{"num_hidden_layers": 13, "hidden_size": 128, "num_attention_heads": 2, "num_key_value_heads": 2, "head_dim": 64, "intermediate_size": 512, "vocab_size": 2048, "hidden_act": "squared_relu", "norm": "layernorm", "norm_place": "pre", "norm_eps": 1e-05, "positions": "rope", "rope_theta": 1020.0, "rope_fraction": 0.5, "qk_norm": true, "attn_scale": 0.166, "bias": "none", "tie_word_embeddings": "early", "parallel_block": false, "extras": ["some layers without attention", "local attention windows", "paired heads", "gated attention", "value embeddings", "hashed n-gram embeddings", "short convolutions", "an embedding shortcut", "skips across layers", "capped logits"], "init": "orth", "init_std_qkv": 0.0507, "init_std_o": 0.0, "init_std_up": 0.0507, "init_std_down": 0.0, "optimizer": "muon_variant", "learning_rate": 0.0146, "lr_mult_down": 0.7, "beta1": 0.93, "lr_head": 0.0211, "max_grad_norm": 1.0, "warmup_steps": 0, "schedule": "cos", "final_lr_fraction": 0.03, "batch_tokens": 32768, "max_seq_len": 1536, "doc_mask": true, "train_tokens": 167000000, "max_steps": 5097, "dataset": "wikipedia_en"}
Each number is 128 + 24 x the weight over its row's rms, rounded and kept within 0 to 255. Layers, rows and columns count from 0. The size above them is the row's rms in percent of the matrix's.

# layer 5 attention value, 128x128, rms 0.201, rows 109-127, columns 0-127
size [ 92  91  89  87  99  93  84 102  93  95  94  93  97 107  87  98  93  92 106]
[[105 163 119 146 117 115 137 123 117 178  97 125 147 142 111 129 114 155 126 113  98 116 108 153 146 161 110 111 134 131 119 153 118 125 161 160 120 189 142 137 137  97 145 130 102 146 137 127 102 122  97 115 104  91 100 127 134  76 185 131 131  93 124 119 133 114 144 116 129  87 118  88 102 154 161 150 117  82 133 135 113 135 103 101 130 131 135 118 132 111  96  75 131 147 117 135 107 118 127 157 158 133  87 134  98 162 191 163  94 167 118 116 131  60  82 114 117 115 130  98 137 127 138 140 134 167 127 148]
 [145 147 166 123 116 152 107 168 134 100 155 164 166  97 141 139 145 158 147 133 159 157  97  93 129 111 123 144 170 103 135 157 143  95 156 139  99 127 148 129 122 154 133 129 126 125 116 155 137 164  78 109 156 124 158  98 124 150 129 138 135 142 125 116 166 112 160 156 131  75 128  94 106 128 162 119 138 157  52 132 120  77 105 130 118 113 104 130 139 100 168 127 119 159 129  91 127 147 110 119 114 161 122 120 158 135 105 109 141 123 129 125 136 159 115 112 111 158 183  78 138 121  78  98 118 113 140 121]
 [104 122 124 156 124 103 119 129 121 131 108 163 127 116  94 132 125 165 133 168 114 146 138 140 113 128 108 142 134 126  92 162 178 124 155 140 173 172 145 122 146 118 119 132 122  79 127 144 112 117  80 107 104 101  75 155 142 112 120  98 140 112 134  87 127 157 110 154 170 131 129 101 132  99 159 124 131 131 110 128 120 128 128 114 103  90 178 114 106 171 142 140 154 147  98 135  86 149 124  94 138 157 144  69 152  95 132 134 121 121 144 108 145 136  87 109 165 136  78 139 123  99 102  94  74 134 120 113]
 [126 108 138 140 104 121 167 103 101 116 115 141 129 116 112 106 144 126 161 111 123 127 101 102 126  62  84 111 167  91 146 136 130 117 123 112 143 119 122 119 123 141 122 160  80 121 119  88 100 173 120 116 100 156 146 163 125 159  91 160 139 122 171  99 105 121  93 153 140 123 138 109 140 102 128 125 127 149 140 122  85  88 164 127 102 179 111 129 141 105 183 131 153 124 175 156 124 120 130 147 166 128 149 131 146  99  95 175 151 124 101 127 153 134 174 124 133 141  96 157 139 117 141 157 164 155 149 137]
 [146 119  95 132 162 145 141 120  90 137 126 119 147 132 124 134 131 166 101 132 113 113 153 141 180  78 144 106 119 136 176 102 119 179  80 110 142 114 133 144 177 171 171 147 165 150 168 128 135 147 109 100 120 126 161 134 131 120 130 108 146 143 156 157 117 162 111 114 162 154 144 131 124 138 170 121  79 158 129 116 143 147  78 133 173 138 124 151 118 161 133 112 151 149 105 151 134 121 139 114  83 164 119 121 123 103 113 151 150 159 119 107 131 147 167  91 117 110 134 117 149 113 113  96  84 146 148 109]
 [105 141 111 113 130 127 126  81 150 133 120 124 146 156 108 145 140 150 113 120 138 122 152 162 134 101 168 135 111 129 132 158 107 151  97 101 151 117 124 174 117  83 196 137 115 163 101 130 171  91 130 136 114  97 129  99 137 100 135 126 126 125 171 148 187  67 131 130 127 176 111 133 126 121 114 156  74 114 132 167 111 146 138 116 170 119  94 136  72 175 119 150 127 129 135 137 163 142 107 121 168 155 150 116 155 131 142 109 147 118 147 174 108 154 125 126 132 155 102 129 137 127 114 130 111 157 127 143]
 [124 105 105 141 144 147 182 162 145 103 154 137 133 160 115  77 139 125 137 134 130 154 144 135 117 130  81 115 108 110 125 113 116  81 112 101 147 141 122 132 120  99  93 147 115 111 144  87 146 128 138 144 127  97 149 194 154 172 152  93 183 118 148 142 139 133 142 152  86 146 154  85 148  94 111 148 155 124 120 111 128 149 143 134 141 185 112 112 106  85 166 110 142 157 121 146 102 129  89 135 119 117 112 124  89 119 102 124 112 184 123 152 124 145 118  99 139 105 131 125  85 104 132 121 116 134 105 159]
 [124 124 145 137 152 129 126 137 144 157 139 106  97 101  95 110  99  96 100 149 150 119  46 117 153 121 153 124 124 108 116 101 124 122 192 138 123 102 138 175 121 135 124 147 103 156 138 115 108 130 112 134 134 110 138 165 139 137 126 127 109 156 125 117 159 169 133 111 118 130 157 159 164 158 108 111  90 134 160 104 106 124 134 159 135 137 133 125 144 151 221 143 118 122 134 154 186 129 145 119 168 115  77 155 120 104 133 140 141 154 126 157 105 159 135 153 141 118 102 136 128 126 154 119 134 148 169 100]
 [110 167 156 141 116 138  72 134  91  83 119 128 140 101 101 111 159 128 172  94 160 148 114 144 129  93  96 130  95 125 146 166 105 117 175 126 132 128 145 138 131  97 160 159 143 120 132 161  92 128 122 141 105 102 103  85 102 104 140 127 169 159 103 146 149 148 149 136  96 115 150 128 137 101 113  96 118 161 127 109  97 165 134 127  86 162 120 138  99 124 106 131 152 151 155 121  94 102 156 140 157 136 112 134 102 114 132 132 125 136  97 152 123 123 170  78 113 181 121 125 144 113 150 130 113 123 128  75]
 [116  89 145 104  83 124 138 127 136  99 123 139 122 193  97 142 135 128 117 164 113 151 137 103 118 171 105 140 123 151 145 135 162 144 146 114  75 113  98 160 153 155 130 112  96  91 108 106 126 120 140 112 150 141 116  84 110 159 159 117 165 166 153 150 155 123 152  98 113 160 123 184 125 146 135 101 110 101  95 144  95 112 119 148 133 137  98 131 134 119  80 140 121 134 113 177 178 130 164 136 160 150 140 116 139 124 131 117 103 132 132 168 105 124 149 156 141 126 139 161 103 141  80 150 156 140 113 109]
 [125 121 149  66 145 137 105 173 134 100 122 126  97 109 149  95 101 125 137 101 122 100  70  84 135 128 140 140 155 142 116 140 100 142 146 137 131 119 109 116 135 152 110 135 134 127 149 141 141 120 103 118 130  95 125 166 149 171  75 127 130 129 100 145 150 100 115 128 116 141 128 144 101 169 135 136 150 155 111 159 124 143 120 149  93 150 143 180 162 116 155  98 189 182 145 136 177 113 168 107 126 153 111 125  92  82 117 129 135 129 136 100  92 106 142 140 123 131 145 130  99 145 146 154  89 116 163 144]
 [164  75 129  91 157 151  98 160 133 158  92 139 157 109 139 105  87 109 120 141 151 144 166 142 129 109 173 146 125 155 110 134  97  71 139 177 104 143 169 105  89 123 107 129 108 129 149 160 123 117 110 126 164 112 108 132 141 119 122 119 154  98 122 137 179 103  80 142 121 175 122 138 130 144  90 151 166 133  78 123 142 130 126 135  92 131 110 143  82 139 116 119 117  97 106 116 129 124 116 138 140 140 142  70 118 103 120 120 139 101 168 121 128 147 143 105 147 104 137 159 141 112 154  89 121 117 140 135]
 [146 121 140 134 152 133 125 127 144 145 153 110 119 148 114 131  74 136 132  71  80 123 120 128 105 146 156 124 130 118 120 117 109 143 117 125  95 148 163 142 153 127 118  96  95 100 146 159 135 129 144 104 207 144 104 158 153 169 121 105 108 118 146 122 140 158 142 113 155 124 129 147 125  91 113 100 161 132  87 174 166 109  96 156 108 152 120 113 112 119 124 166 139  76 114 120 104 168  99  84 158 142 129  96  80 133 127 120 147 115 147 128 154 103  94 148 131 113 145 150 149 155 122  78 143 106 152 119]
 [144 118  93 119 124 152 123 140 109 125 132 124 161 118 131 138 149  88 115 119 145 110 124 116 159  55 140 138 163 143  95 151  92 108 142 117 127  91 135 145 135 149 112 151 132 108 126 143 156 131 101  94 129  99 143 135  94 168 151 139 102 152  83  82  87 137 163 138 109 116  88 126 163 110 113 108 135 161 106 143 133 154 152 106 124 165 101 143 172 126 126 145 133 213 112 146  84 138 121 144 119 167 124 107  94 117 124 150 129 113 127 169 109  94 113 157 103 143 161 120 103 124 139 130 139  89 113 139]
 [172 138 141 134 138 105 105 107 157  98 142 117  72 103 132 100 113 145 114 118 137 133 143  88  94 122 114 122 136 115  91 131 116 125 138  76 156 138 109 160 102 104 145 130 148 157 100 104 126  76  82 134 150 125 102 121 151 147 131 128 115 151  90  98 130 153 191 161 125 101 158 118 140 126 134 156 124 124 124  85 123 112  90  64 148 120 126 144 179 104 116 127 154 146 138 143 120 115 173 147 153 107 121 160  84 152 133 149  87 147 104 107 109 130 142 141 164 143 126 130 124 162 104  97 106 112 123 141]
 [137 130 131 110 155 127 146  71 123 128 141 101 119 143 130 139 121 147  92 109 145 103 145 121 166 159 143 153 124 124 161  88 150 113 140 137 111 130 102 131  72 110 125 162 147  97 113 136 118 137 117 168  79 110 129  98 138 137 139  89 135 110 142 100 179 120 120 150 150 117 128 148 126 140 131  96 191 134  82 147 108 130 136 119 158 121 189 139 175 174 124 112 165 111  94 142 181 145 116 131 125 133 177 151 138 112 108 142 169 176 124 138 141 143 149 124 125 126 159 153 125 141 123 127 107 161 124  92]
 [128 107 138 125 136 131 109 141  52 108  94 104 148 131 139 148 119 122 137 103 144 100 123 140  95 125 117 114  90 128 118 122 117 135 170  87 135 127 112  83 160 153 102 132 118  88 102  96  95 137 160 161  74 130 126 171 135 106 136 147 116  91 146 164 130 142  69 147 109 155  86 132  76 128 155 154 147 142 143  82 143 113 105 112 111 145 102 123 149 130 132 152 108 120 157 146 143 133 104  87 162 122 101 142 150 116 148 110 118 144 122  89 146 136 168 141 133 150 115 118 123 137 132  86 102 129 141  83]
 [114  75 171 153 123 131 110 132 167 114 136  91 134 127 113  99 155 150 110 124 157 157 150 116  93 122 111 136 115 142  90 167 154 148 158 141 165 141 108 104 141 151 132  97 118 137 125  77  96 110 131 112 190 132 142  87 112 146 144 113  98 137 127 119 175 112 142  85 119 104 150 103 182 108 133 116 154 120 133 116 115 140 158 144 152 141 122 112 134 131 155 163 127 138 189 104  94 122 152 136 149 118 144 115 104 136 174 107 143 154  92 151 141  95 134  97 143 120 143 115  68 130 122 108 109 129 124 111]
 [108  90 171  94 113 130 132 143 115  80 145  96  84 111 113 139 104 155 137  98 162 149 126 106 120 133 130 116 135 121 183 113 188 122 100 124 108 130  98 112 102  84 163 121 144 131 128 144 120 109 132 167 136 128 132  85 119  94 134 142 118 163 138 126 114  93  88 150 122 114 143 139 120 165 106 112 156 164 115  80  97 130 173 101 175 102 165 141 123 146  87 143 156 127 102 170 146 137 109 111 104 147 158  83 157 152 127 128 131 137 155 140 140 116  99 122 151 120 159 113 106 134 126 105 134 126  98 110]]